Part of a small language model's weights: vocabulary 7048, 6696 steps.
Each number is 128 + 24 x the weight over its row's rms, rounded and kept within 0 to 255. Layers, rows and columns count from 0. The size above them is the row's rms in percent of the matrix's.

# layer 5 MLP gate, 320x128, rms 0.123, rows 0-199, columns 32-63
size [103  92 104  92 101  99 104 100  95 110 100  88  96  89  96 102 108 111 105 101 129  96 102  86 113  99  99  95 110 107 106 103  97 107 112 107 106  81  95 107  99 105 100 106 108  92 113 103  96  97  99  98  99  97 102 111  96  93 100  93  98 100  94  87  93  97  99 109  90  94  96 104  84 108 110 106 107  95 100 101 104 101  96 106  92  96  94  96  95 122 102  96  87 101 102  95  91 102  96  98  87 102  92 106  86 102  99  94  99 101 111 104  96 102  91 103  67 108 112 107 115  93 106  95 104 101 101 105  89 100 106 109 118 100  91 101 104 109 104  98 105 108  85 103  98 103 112  97 100  97  89 107 102 116  90  98 112 101 105  85  89 102  99  93 107  97  99 105  98  95 111  98  96 100  97 100 101 105 100  92  94  93  97 105  98  97 100  93  94 103  98  94 107  98  92 106  90  96 112  93]
[[138 128 129 115 124 130 163 106 152 153 160 133 120 148 145 165 129 112 107 132 139 110  90 149 110 125  91 133 117 111 135 160]
 [110  82 159 108 115 119 142 145 181 121 127 135 140 124 132 139 118  73 136 192 150 135 113 112 165 111 128 121 130 104 121  76]
 [111 131 113 137 100 140 150 141 138 100  81  82 160 128 135 153 143 114 131 148 114 165 113 119 106 139  57 121 136  84 126 135]
 [154 124 143  71 114 122 108 145 110  98 126 102 131 148 162 113  92 133 109 144 178 116 122 149 107 115 149 155 151 178 120 139]
 [174  77  82 138 121 150 133 134 109 120 126 123 138 157 127 173 120 128 149  96 120 174 135 114 145 143 117 199 125 144 134  94]
 [134  91 113 121 121  97 159 157 152  98  93 106  66 146 120 168 112  66 126 151 121 141 129 102 126 153 114 160 112 110 114  98]
 [ 96 134 130 103 139 156 124 103 118 129 136 132 131 131 128 111 110 176 125  95 122 134 101  73 108 141 168 107  96 107 170 164]
 [122 110 140  59  99 107 117 136 124 112 109 111 109 128 135 120 116 126 136 151 118 157 120 145 107 156 115 140 142  91 111 125]
 [165 158  79 125 162  99 107 152  95 119 110 121 155 137 140 148  91 162 143 147 131 151 145 203  99 118 122  92 159 159 170 115]
 [166 121  90 121 150 133 123 132 122 118 171 163 127 132 113 160  76 178 106 146  76 126 124 117  74 107 112 142  79 135 120 119]
 [119 114 116 142 162 121 169 143 136 139 120 125 138 108 105 169 118 108 145 133 114 151 148 138 127 155 131 131 158 110 115  84]
 [122 121  60 104 122 122 140 101 105 169 107 151 146 111 136 140 149 163 135 112 136 110 125  97 123  92 155 130 139 143 117 132]
 [102 132 137 168 107 108 116 139 124 107  87 102  65 152 119 149 122 127 107 120 103 163  97 142 117 120 111 130 115 119 168 155]
 [119 122 157 136  76 135 126 127  77 142 150 126 133  85 144 157 137 170 139 110 152  97  82 193 133  89 119  90 109 116  97 114]
 [180 147 105 184  81 114 120 143 122 105 149  83 151 150 111 141 144 129 138 117 140 152 137 172 131 150 139  86 108 168  76 144]
 [152 120  86 113 146 174 144 111 111 156 117 145 128 121  97 121 126 124 135 121 132 139 114 105 101 117 123 177 154 139 178 165]
 [144 143 128 174  83 128  89 127 146 121 129 101 146 135 129 120  92 164  98  87 112 145 130 128 108 112  67 120 123 132  86 139]
 [115 156  78 168 118 141 122  99 138  83 129 128 129 132 103 131 107 107 135 159  93 133 134 156 114 134 179 125 118  81 107 126]
 [180 113 117  95 100 141  90 121 105 136 109 138  89 137 125 155  92 108  83 134 138 153 132  75  90 149 155 136 167  87 134 126]
 [123  88  93 115 127 106 143 126 105 158 146 157 119 109 151  72 194 136 116 121 195  97 108 113 144 143 138 115 116 128 125 143]
 [140 160 100 123 117  84 147 122 137  81 117  91 149 159 128 172 140 141 150 146 119 154  90 117 159 131 122  75 150 132 127 144]
 [135 142 108 142 152 123 114 133  76 121  94  83 151 122 116  95 104 138 152  68 103 150 121 160 132 121  94  95 155  95 115  93]
 [134 124 113 135  81  81 149 153 134 128  96 130 106 107  91 162 125 144 128 134 109 129 170 118 100 110 135  80 130 106 131 110]
 [137 112 144 133 120 125 151 193 141  91 130 189 155 115 129 127  82  85 112 141 133 112 119 113  92 128 145 141 125 111  62 111]
 [169 104 102 123 146 108 137 119 142  99 152  90 170 100 151 112 134 152 109 127 146 119 166 126  89 173 131 145 169 158 135 199]
 [133  81 136 114  69  75 113 115 113 132 152 134 157 134 151 124 148 119 119 130  92 117 152 156  79 107 112 113 131 121 147 120]
 [135 132 139 132 131 163 100  99 124 115 121 134 159 118 140 107  96 148 116 123  92 120 126 137 148 126 113 148 133 118  96 110]
 [105 160 147 120 121  91 149 173  81 157 128 123 136 163 145 112 109 165 112  92 129 150 142 133 111 147 129 112 126 126 162 129]
 [128 164 157 141 134 133 157 143 121 108 168 147 135 112 126 155 112 118 114 134 127  88 129 146 131 131 131 126 126 175 115 156]
 [145 110 126 110 157 149 168 129 106 129  99  97 103 106 151  98 128 129 119 117 108  89 105 103 133 156 154  89 112 132 156 118]
 [101 123 103 110 121 133 124 152 118 124  88 129 105 109 117 114  97 117 127 105 134  98 166 156  96 147 138  89 115 112 103 131]
 [132 124 122 138 101  53  99 162  94 131 136  95 147 138 106 150 135 135 135 125  78 153 101 140 140 118 132  85 156 137  98 139]
 [114 120  83 125  96 168 179 153 155 175 126 153 111 121 116 150 113 149  91 147 146 146 152 136 104 107 119 119 130 139 156 115]
 [101 136  64 137 183 143 130  83 123 139 129  88 139 144  94 135  98 126  97 120 135 116 114 125 145  91 122 117 146  95 133 108]
 [124 124 131  82 123 120 145 160 125 107 100 116 125 108 143 116 134 124 154 111  88 102 117 118 130 109 123  97 147 139 134 118]
 [133 110 158  82 159 145 141 145 127  78 138 137 110 149 101 132  92 139 120 116 148 179 129  81 153 119 124 133 141 125 121 119]
 [137 132 135 158 145 104 150 110 119 101 111 153 152 126 146 128 127 177 175 127 107  73 167  85 128 142  91 118 133  92  49 155]
 [136 163 146 124 124  94 102 118 101 158 149 145 113 132 107 173 104 103 118 158 127 102 166 134 131 227  99 101 145 111 108 124]
 [ 90 158 121 116  89 124 159 185 108 119 110 104 140 131 132 133 125 136 144 169 135 138 110 152 115 120  94 109 114  65 127 144]
 [115 101  88 124 124 131  97 135 134 160 133 151 114 150  99 131 128 135  99  98 120 112 133 119 180 100 119 126 150 191 152 131]
 [142 137 159 138  70 106 167 121 103 111 136 166 106 115 113 138 152 115 139 104 159 117 125 121 113 123 158 105 127 129  98 127]
 [116 109 130 194 143 134 146 171 153 132 122 122  91  91 126  99 110  97 162 133 116 124 110 144 117 125 140 127  78  97 137 114]
 [142 120 128 144  69 104  91 118 149 112 125 118 126 152 133 111 132 141 160  83  83 122 163 153 116 137 139 121  91 120 116 110]
 [ 95 118  96 165 146 123 134 132 143 133 124  96 168 126 149 109 116  92  96 105 133 132 125 112 124  98 139  84 117 159 100 129]
 [144 123 122 138 163 164  89  98 169 110 131 102 121 108 146 104 115  84 111 129 132  99  84 112 125 154 119 147 126 140 117 145]
 [118 171 149 166 118 113 106 109 118 115  84 120 113 142 153 173  78 118  94 113 172 162 141  75 112 123 107 164 146 125 139 143]
 [ 99 121 145 110 112 182 133 113 127 143  86 119 124 114 141 160 144 157 130 112 179 132 139 105  57 163 130 131  70 173 146 144]
 [130 132 115 153 140 145 160 140 138 141 119 133 137 113  93 108 108 148 221 147 118 138  69 125 143 128 122 155 159 123 154 120]
 [123 161 148 109 134  90  84 123 120  92 144  95 121 124 138 173 167  79 118 125 159 166 142 136 103 154 140 111 142 144 140 135]
 [145 149 109 120 145 113 102 132 107 127 183 125  94 137  94 141  54 146 120 130 132 100 152 125 150 101  96 161 133 130 166 154]
 [155 140 112 123 127 110 104 166 127 119  90 112 132  86 109 138  79 156 144 124 130 146 144 146 171 116 135 123 119 151 133 158]
 [ 85 142  72 147 144  93 136 146 110 109 122 139 155  95 111  97 113 150 120 141 115 112 132 137 147 143 143  91 138 116 124 121]
 [172  77 122 138 143 144 131 113 144 143 113  88 132  98 118 127 147 109 146 100 171 154 181 150 134 113 164 109 118 127 136 141]
 [ 88 131 116 118 114 155 121 144 134 118 152  81 136 137 144 139 166 148 179 123 108 114 137 152 132 130 125 168  94 124  80 129]
 [138 153 157 158 153 142 128 139 120 155 128 100 131 158 119 150 129 165 112 117 113 115 135 116 154 129  82 145  91 133 117 107]
 [170 130 132 131 141 124 149 119 132 169 173 125 139 113 154 111 138 126 136 115 140 145 148 113  81 123 166 100 148 147  95 162]
 [152 145 141 139 109 129 158 145 127 110 105 147  73 148 153 125  79 122 139  85 138 134 116 110 118 140 110 101  98 105 130 143]
 [144 137 135 128 114  98 125 165 137 103 168 108 121  77 131 131 122 155  92 122 126 154 133 113 130 109 126 120 111 127 135 144]
 [108 111 125  92 146 126 168 167 130 143  78  92 131 134 101 127 112 156 144  68 124 130 145 166  81 146  80 118 147 104  79 115]
 [100 101 150 148 117 163 172 129 120 128 116 179 150 100 115 108 120 104 132  98 110  92 133 155  90 133 165 126 107 120 104 109]
 [102 130  59 109 137 109 123 102  93 129 129  78 162 117 120 137 153 128 104 143 103 141 165 113 162 130  84 111 112 167 122 100]
 [122  81 103  87 153  91 152  99 124  83 123 140  99 123 140 153 151 155 136 136 125 136 125 156 146  90 126  98  91 123 119 139]
 [128 105 162 151 147 115 176  93  95 147  95 110 146 145  97 147 153 116 175  93 139  78 137  99 101 131 140  99  92 138 126 195]
 [ 93 113 125 122  98 114 132  90 156 114  81  90 131 151 144 112 160 134 143 157 161 102 130 115 115 115 137 113 103 143 136 115]
 [116 147 125 106 143 122 132 159 151  76 121 165 129  67 138 176 141 129 117 123  71 109 110 177 149 149 136  96 167 128 123 136]
 [ 67 120 131 130 164 141 123 168 107 145 110 133 132  93 125  94 103 101 131 155 161 135 104 128 115 177 172 116 138 110 128 122]
 [146 117 134 146  73 160 112 152 143 119 108 118 147 114 105 125 107 151 103 153 113 118 119  99  93 141 111 108 123 137  82  98]
 [145 136 117  89  97 125 109 112 141 107  94 125 159 112 145 159 125 108 110 128 163 155 126  94 150 134 129 116 160 129 134 111]
 [135 148 120 116 166 126 138 120  98 113 135 125  89 107 124  98 160 103 134 159 166 111 171 131 145 128 131 132 106 150 120  99]
 [105 133 139  81 190 128 161 120 134 110 123 153 150  80 123 108 151  95 159 148 125 121 121 156 133 132 121 106 123 138 152 124]
 [162 108 122 128 117 107 110 129  92 146 163 147 119  95 101 143 112 129  98 131 145 156  99 156 133 101  81 139 173 106 109 141]
 [117 107 109  87 121 139 127 148 158 104 148 131 133 153  98  80 111 146 130  89 131 103 140 127 170  74 104 152 109 107 145 127]
 [136 132 150 166 108 155 112 137 115 139 142 112 143 135 121 168 131 134 115 121 134 102 162 166 141 137 147 140 132 129 123 164]
 [124 140  82 113 173 108 110 128 137 141  94 139 164 128 110 114 125 143 144  91 156 108 106 160 157 163 125  96 101 153 112 119]
 [123 108 153 122 119 143 137 140 131  91 152 134 128 125 108 125 133 120 125 124 140 174 190 142 116 130 114  96 133 152 110  91]
 [124 128 112 105 132 121 151 131 138 120  82 116 177 103 139  82 168 162 139 157 117 102 101 113 136 121 124 107 166 122 138 104]
 [136 149 137 134 127 128 109 145 102  91 125 102 125 112 137 155  99 131 103  84 157 162 105 127 129 135 131 124 122  87 185 146]
 [ 94 118 151 148 121 112 154 147 139 108 121 169 129 152 131 143 150  96 122 127 148 146 166 117 110 116  98 132 113 166 116 133]
 [127 128 126 120 152 141 117 119 134 143 119 108 121 130 108 105 122 125  95 123 174 150 107 117 101 170 114  96  87 139  95 127]
 [147 127 145 159 137 104 148  89 113 128 113 130 127 126 114 135 117 141 132 154 144 163  77 130 124 104 109 103 157 172 111  94]
 [ 98 145 122 103 155 151  69 106 119 114 123 123 137 114 125 173 129 132 157 159 131 154  93  91 117 134  95  94  98  75 131 109]
 [131 142 143 131 121 171 148 128 122 101  74 120 131 132 120 147 114 131 139 182 110 131 125  98 174 115 112 137 139 122 109  98]
 [127 118  94 114 175  84 131 140 176 119 130 137 151 124 126 133 112  76  82 129 117 133 135  93 156  99 123 110 126 120 187  81]
 [ 86 106  95 136 150  98 123 176 151 125 127 122 155 114 136 129 125 120 138 130 159 149  76 144 101  85 143 116 123 118 136 138]
 [149 151 128 158  89 153 133  90  92 174 124 126 169 137 123  95 119  95 116  93 121 114 151 105 113 146  93 118 122 121 137  76]
 [137 120 124 139 136 143 131 105 136 101 165 166 135 114 107 126 139 135 115 138 102 164 129 143 129 121 113 117 149 140 146 126]
 [101 100 131 131 150 120 158 109 146 159 122 111 125 153 101 121 160 127 134 140 145 112 122 131 122 137  96 100 137 134 118 103]
 [131 145  94 155 124 112 108  74 129 117 120  94  91 136 150 103 119 101 125 111 123 131 131 131 143 141 146 120 127 132 118 114]
 [141 177 139 102 144 150 138 121  75 103  70 118 130 118 183 158 142 101  91 131 108 104 118 111 107 151 115 155 134 125 133 127]
 [101 111 136 147 119 120 144 138 117 136 112 130 139 124  92 169 128 117 125 120 157 162 110 127 110 138 153 135 106 122 168 157]
 [147 158 107 103 116 125 122 130 123 147 155 114 110 120 119 132 122 125 147 106 125 103  98 133 190 112 144  76 144 140 153 132]
 [112 123 140 142 112 133 110  80 178 137 109 144 120 144 138  69 111 152 138 121  98  98 148 149 119 142 132 142 101 119  92 108]
 [104 179 142 149 115 132 146 124 156 158 119 186 121  96 115 183  79 117 134 104 165 140  85  75 152 105 122  77 115  90 160 114]
 [154 138 118 125 122  92 119 115 164 191 159 118 109 125 134 132  88 134 146 146 134 172 132 131 104 121 104 120 131  94 146 159]
 [ 76 126 118 158 119 122 106 157 118 124 131 165 151 100 101 123 112 160 167 124 131 135 124 124 131 100 146 104 142 138  93 175]
 [170 110 118 146 126 159 147 165 101 139 141 123 137  88 109  99 155 124  91 125 139 144 118 128  99  90 123  99 139  97 196 155]
 [ 86 115 129 169 115 123 156 111 136 136 130 144  63 129 102 162  87 128  74 108 140 108 134 130 162 159 172 117 123 145 121 154]
 [121 128 124 125  55 115 100 141 119 134  95 107 140 151 160 122  70 151 135 116  86 154 153 143 141 126 105 130 141 112  86 133]
 [102 161 117 176 109  79 123 141 171 164 159 160 121 110 106 144  72 109 106  99 145 135  76 129 113  92  83 158 133 135  98 120]
 [145 107 113 119 163 139 113  85 158 159  91  90 107 102 118 106 149 100 151 148 142 100 127 140 163 109 120 136 124 122 157 103]
 [ 96 178 128 140 143 145 117 138 118 120 109 123 117 154  83  56 138 132 152 109 117 201 158 130 113 133 133 127  92 127 168 111]
 [106 157  95 145  95 147 143 127 150 113 101 140 112 125 163 131 130 139 154 175 107 138  68  95 152 132 127 166 170 148 103  96]
 [ 79 104 174 101  82 103 149 184 172 153 147 124 169 118 120  84 136 131 102  90  96 158 137 124 101 128  73 125  94 132 108 131]
 [157 117 105 148 114 154 159 156 175 150 123 147 133 107 139 128 102  82 151 152 140 134 127  93 102 124 151 114 129  98  91 146]
 [117  88 140 104 125 133 117 135 152 146 140  93 132 133 139 179 113 120 119 116 183  88  99 152 142 124  97  92 128 193 144 129]
 [127 107 100 146 114 152 130 131 155 124  87 147 157 140 131 112 112 131 148 147 126 128 152 130 132 112 109 118  90 101 135  98]
 [148 165  63 149 129 110 143 146 125 135 133 122 114 114 116 140 148 129 136 146  90 133 125 152 154 157 128 118 138 174  90 141]
 [ 99 120 124 156  98 134 148 176 137 125 165 139 148 147 144 143 149 155 126 155 144 121  86 143 118 112 104 110  84 135 112 139]
 [158 142 136 101 133 146 154 116 127  97 140 126 153 173 112 177 131 134 120 139 101 132 149 149  92 147 124  85 145  91 147 137]
 [ 99 121 113 124 113 148 138 139 140 145 159 109 134  94 115  80 146 139 138 112 137 116 108 145  85 119 115 143 112 162 123 177]
 [125 138 133  94 145 128 165 167 155 155 141 153 108 134 115  92 118 118 110 101 137  93  57 138 118 138  81 149  91 116 174 130]
 [122 159  49  87 132 127 168  93 114 137 153 144 116 167 117 148 105 138 127 122 157 123 132 130 174 153 150 156 160 172 138 108]
 [115 140 129 158 124 132 157 112 165 128 106 175  99 147 134 138 141 111 124 132 153 129 124 114  90 160 102 160 149 140 116 120]
 [114 123 103 124 110 121 148 108 182 141 103  72 148 111 131 117 125 118 140 105 125 154 116  97 130 146 151 146  40 148 114  98]
 [119 109 152 107 181 132 154 137 121  95 137 178 171 148 103 175 144  79 141 126 164 100 112 131 125 132 104 151 143  89 100 111]
 [142 154 145 170  96  87  98 124 137 131 149 105 138 132 118 129 159 118  98 131 102 112 106 128 100 107 132  97 172 100 106  96]
 [ 77 134 102  98 134 110  90 140 147 144 106 114 133 103 104 103 129 124 147 158 112 161 166 147 121 131  87 107 123 119 139 126]
 [159 107 145 127 132 125 142 126  77 128 113 108 100 147 121 125 170  94 131 171 117 136 163 112  80 160 149 168 149 132 112 133]
 [ 78 112 119 132 160 118 148 167 105 136 120  98 131  95 109 108 132 137  95 104 107 117 120 106 130 139 124 102 120 113 172 156]
 [150 130  93 172 116 100  93  98 101 161 156 144 127 140 126 136 120 146 152 139 165 100 132 159 117 166 159 145 134 144 128 143]
 [139 139  83 137 115 109 114 168 129 149 122 127 106 126 125 130 112 136 152 123 129 133 147 147 106 103 110  89  71 112 145 177]
 [ 94 121 121 140 119 134 126 133 147 151 126 128 119 122  76  91  85 161 135 122 110  67 140 136 130 140 106 120  76 143 114 137]
 [148 141 162 129 144 163 121 115 160 113 148 141 154  93 129 181 164 148 113 122 137 101 104 165 120 161 118 133 103 141 124 112]
 [153 139 100 124 142  88 136 110 156 108 136 117 121 179 134  95 138 109 158 101 140  76 102 118 146 146 126 122 121 165 122 166]
 [146 111 149 157 135 195 112 159 145 158 117 153 147 188 146 113 126  98 116 116 137 126 133 133  88 121 107 121 103 153 188 105]
 [101 156 110 144 119  98 129 109 106 137 124 125 125 114 112 126 111 106 149 153 141 152 133 120 142 101 113 121  86 132 101 142]
 [128 109 140 131 162 114 112 129 134 100 147  95 138 104 123  88 136 118 143  92 106 102  92  95 115 102 162 115 130  83 131  91]
 [112 115 139 142 151 134 183 124 122 109 135 136  82 112 140 113  83 104 127 114 156 114 132 110 177 108 122  90  87 137 103 171]
 [123 136 144  95  88 142 146 132 141  84  99  88 151  71 112 136 115 109 131  91 135 117 124 122 118 104 137 113 128 122 148 138]
 [116 137 125 138 150 108 144 132 114 119  97 124 151 128 154 120 129 143 107  99 172 108 135 136 100  74 117 103 128  99  83 135]
 [121 141  87 121 106  97 125 115  96 137  97 111 177 139  92 141 144 113 164 166 114 174 160  95 126 179  92 156 154 132 142 122]
 [132 104  94 146 119 133 137 112 128 112  86 137  84 119 140 135 113 120 126 114 146 125 126 116 155 111 122 114 159 142 126 136]
 [ 88 141 139 152 108 114 123 176 164 121 152 162 157 111 147 134 100 103 122  99 152 113 120  94 109 146 126  89 101 114 112 106]
 [ 87 153 117 141 130 121 125 141 124 100  75 106 117 152 152 104 122 148 134  90 125 108 108 120 127 109  84 100 152 130 144 131]
 [106 168 158 138 151 164 120  67 142 114 131 135 158 146 157 159 146 101 156  81 148 111 126 174 111 101 116 129  92 158 112 122]
 [120 118 125 175 116 109 141 124 138 126 135  91  88 113 135 119  69 117 140 138 138 143 115 161 149 141 106 107 115 129 126 129]
 [133 125 119 120 100 106  95 157 130 107 150 126 107 145 129  87  79 133 107 149 137 139 101 161 115 124  82 117 113  97 159 133]
 [103  92 104 145  78  98 131 114 184 155 139 127 100 103 110 137 116 146 137 137 117  99 147  90 133 103 128 100 132  81 142 136]
 [100 157 138 106 149 112 136  92 122 112 161 113 125  68 126 143 103 141  69 155 121 148 130 100 115 158 108 121 157 137 128 135]
 [136 136 143 147 155 122 173 181 116 143 100 156 129 100  84 110 117 170 111  95 123  82 109 158  97 152 170 117 107 124 151 173]
 [ 91  94 148 123 122 105 139 150  76 152 146 111 120 141  95 104 108 141 109 103 171 100 158 198 155 171 121  99  91 147  91 115]
 [124 134 137 114 129 102  88 108 124 113 139 143 146 119  93 109 120 121 102 103 101 112  96 140 107 106 106 131 133  98 118 107]
 [138 118 124 132 129 108 140 127 145 139 113 144 112  72 144 120 149 154  93 114 137 135 148 173 140 146 124 102 119 104 119 116]
 [ 91 148 123 137 121  97 110 136 139 134 141  91 162 136 139 138 138 162 132 125 130 146 106 135 129 109 100 133 107 156 119 135]
 [136 144 161  74 233 150 127 125 110 140 121 102 123 114 128 104 107 113 119 145 162 117 125 115 151 135 118 144 128  88 126 131]
 [102 120 135 106 103 116 146 121 115 153 100  95 172 126 147 139 103 132 113 107 104 101 139 175 103 131 154 139 118 169 108 112]
 [124  84 149  78 155 174 140 112 122 114 155 120 126 102 138 135 117 131 127 113 124  97 131 123 169 137 116 122 163 122 100 125]
 [143 168 118  92  83 117 146  85 101 130  85 139 107 100 148 131 110 155 137 115 126  95 124 139 108  99 141 114 198 121 150 137]
 [134 114 114 112 101 126 177 122 136 117 126 139 156 115 120 128 122 139 179 144 144 117 120 148 132  88 128 114 157 144 122  87]
 [128 114 114 152 106 142 158  96 161 169  78 140 141 112 125 181  90 132 106 120 151 160 154  82 102 131 175 105 123  74 149 122]
 [144 139 131 138 135 179 122 105 128 125 134 128 134 173 123 133 164 160 145 150 183 142 116 101 145 125 159 158 143 112 172 155]
 [ 92 129 101 129 104 127 126 116 168 119 117 137 178 106 147  78 111  87 130 106 151 105 115 102 138 146  88 101 118 122  83  78]
 [120 179 128 125 131 129 132 133 141 124  71 114 145 104 135 154 119 124 105 146 121 144 114 151  97 117 132 155  76 111  86 170]
 [ 78 182 113 119 120 110 151 111 122 103 126 137 178 138 132 123 140  97 144 108 113 100  74 133 126 171  88 102  99 125 125 119]
 [142 139 110 118 127 106 141 150 118  79  92 130 136 149  95 171  89 142 116 135 128 123 116  83 140  99 138 125 120 125 114 120]
 [151 122  74 120 138 162  81 152  93 111 113 144 152 136 128 119 126 100 126 122 135 144 124 110 102 168 139 134 135 158 135 152]
 [139 140 150 141 133 125 161 128 169  90 119 131 137 109 139 123 155 112  73 141 124  93  99 140  75 102 123 150 147 123 135 130]
 [140 142  84 114 122 140 154  63 140 128 119 108 129 129 120 151 136  99 138 139 178 133  94 116  92 128  86 105 101 138 121 106]
 [ 81 130 109 112 145 106 155 130 133 154 163 117 124 149 102 127 128 156 136 121 143 151 109 148 127 114 166 102 108 138 127 141]
 [163 119  98 109 128 158 158 123 110 153 153  94 108  82 111 125  89  62 121 152 128 137 130 139 142 175 120 129 167 145 135  95]
 [153 145 106 131 134 101  96 131 120 120 139 107 117  88 193 129 109 130 129 164 175 126 133 137 131 132 139 124  84 144 126 144]
 [115 136 118 109 123 111 125 118 105 160 122  96 139 153 120 125 107 133  68 168 144 141  82 133 121 107 106 117 106 123 145 154]
 [132 100 143 128 123 110 111 166  99 120 144 104 127 115 151 121 151 122 118 127 118 121 157 115 119 139 119 101 110 121 118 132]
 [146 122 151 100 127 129 137 132 167 108  95 162  86 153 130 147  74 137 148 125 113 129 148 123 162 121 131 156 142 102 120 166]
 [167  46 152  97  92 144  82 141 163 150 127 122 114 128 114 168 116 130  98 114 107  92 161  95 129 132 154  92 114 111 135 110]
 [153  92 146 137 130 164 108 113 159 153  81 128 160 135 124 123  80 154 145 148 125 132 111 116 148  90 115  98 100 115 116 163]
 [113 182  96 146 146 141 110 133  96 160  78  99 105 143 144  97 155 173 179  55 152 135 101 156 141 109 152 124 111 102 103 113]
 [130  88  35 108 159 122 135 134 147 126 148 113 126 143 141 166 147 173 144 100 117 130 149 128 117 118 118 150  92 107 129 153]
 [159 116 161 134 123 189 128 163 104 131 110  83 138 135 128 150 150 163 127 131 148 124 115 125 110  87 137 152 120 161 178 152]
 [136 121  87 142 135 124 172 157 131 135  97 147 107 141 103 119 153 100 119 111 148 120 120 140 122 117 105  91 119 106  76 126]
 [178 144  99 165 129 123 140 143 130 185 155 118 142 151 150 142 114  99 129 125 139 111 130 128 118 121 122 108 111 103 153 146]
 [ 96  92  84 183 158 112 124  94 128 130 170 115 149 101  83 117 149 162 152 120 109 151 154 103 113 112 135 134 128 138 138 131]
 [139 139  98 156 146 136 169 115 133  97 136 123 140  68 140 169 155 158 148  97 137 117 102 100 132 138 126 119  99 139  97 131]
 [104 155 160 107 122 148 125 105 110 115 135 138 157 135 124 102 122 131 139 131 121 139 137 114 111 123 120 101 155 127  87  91]
 [131 144 121 131 113 120 145 168 146 115 109  95  90 126  86 110 109 160 114 132 149 116  92 139 123 139 127 123 114 121 134 155]
 [157 108 114 108  96  98 159 136 124 160 107  85  93 165 134 135 125 141 168 144  64 124 106 135 119 148 145 108 126 113 123 101]
 [110  92 119  92 141 108 113 124 121 148 142 135 123 126 151  77 117 150 137 133 112 125 202  95 177 141 128  87 187 129 130  99]
 [147 129 117 110 149 127 122 146 179 104 135 127 107 168 140 117 104 118 133 187 117 101 110 163 120 117 137 137 123 187 142 145]
 [159 161 141 112 135 109 100 119  93 132 121  78 128 139 119  92 102 129 145  95 127 157 120 133 171 147 117 118 133 109 127 119]
 [177 142 129 109 153 127 112 121 145 171 146  82 146 166 124  69 147  90 129 119 129 106 146 116 114 102 161 136 123 146 156  54]
 [158 125 144  77 143 121 146 130 141 128 113 136 117 110 122 116 161  96 170 109 173 132  82  82  90 115 119  96 124 101 107 132]
 [129 146 143 157 127 114 118 135 136 139 130 119  67 171 103 137 105 158  82  96 155 120 107 146  76 139 105 117  76 118 128 162]
 [136 100 129 135 177 148 115  95 148 133 105 115 157 136 191 105 160 110 147 169 122 107 133 133 149 146 117 199 137 166 162 115]
 [132 144 133  94 138 159  73 117 122 109  91  89 104 138 135 118  99 102 155 120 124  82 147 132 118 120  99 119 145 113 112 119]
 [102 126 132 122 140 104 168 126 102 102 142 169 150 133 150 147 113 138 130 145 126 100 128 157 119 112 130 104 186 142 140 127]
 [134 155 133 138  82  98 121 136 124 142 136 110 150 148 126 133 154 137 140  88 149 144 168 108 159 126 115 139 149 109 154 164]
 [113 161 157 192 125 143  90  96 133 154 124 119  78 124 150 119 117 143 143  62 145 104 141 116 111 127 122 128 144 108 167 153]
 [108  95 120 119 111 119 152 129 162 130 166 124 119  91 120 222 104 111  79 154 146 116 134 110  96 140  85 152 158 127 110 142]
 [155 136 156 133 138  86 105 102 138 125 147 148 129 134 158 119 101 139 116 114 166 153 137 101 127 128 165 120 152 121 108 103]
 [105 114  96 121 125 107 148 153 166 138 161 104 167 161 166 102 134 114 138 139 105  99 124 129 134 100 127 153 131 116 142 143]
 [ 98 135 128 114 154 139  99 119 120 141 135  81 105 105 145 115 113 115 117 100 115 114  92 137 112 154  81 101 108  98 123 108]
 [166 146 140  87 126 116 110 124 100 107 122 110  92 147 113 142  92 117 111 129 134 135  95 112 156  83  77 162 110 121 156 129]
 [122 108 115  78 158 173  80 129 170 127 133  82 131 102  97 134  95 110 160 134 154 118 115 111  93  88 137 138 119  86 138 126]
 [107 111 134 110 110 175  98  73 121 135 151 127  85 148  85 104 118 122 122 119 126 105  94 115 112  71 112 123 122  88 135 174]
 [129 113 121 135 154 105 125 103 157 150 114 115 131 141 148 128 117 111 117 136  91 101  98 119  88 122 131  99 129 107 130 137]
 [105 130  75 161 141 135 145 135 135 108 109 116 133  84 154 174 101 109  92  77 113 155 113 125 142 118 168 139 122 112 152 124]
 [161 103 172 117 121 130 142 158 160 112 130 141 104 103  96 119 112 122 131  76  99 128 140  88 147 152 134 151 109 109  46 129]
 [144  96  76 119 136 119 127 141 154 111  88 128 152  91 148 140 121 154 119 149 164 156 171 123 124 105 164 125 135 134 150 146]
 [159  93 143 152 186 126 154 139 177 163 139 133 156 102 134 128 149 126 160 135 126 107 160  94 149 126  93  84 118 117 140 151]
 [144 123  77 169 158 152 127 102 176 160 105  90 152 152 183 101 127 113 128 127 149  96 156 101 107 147 150 139 107 138  87 142]]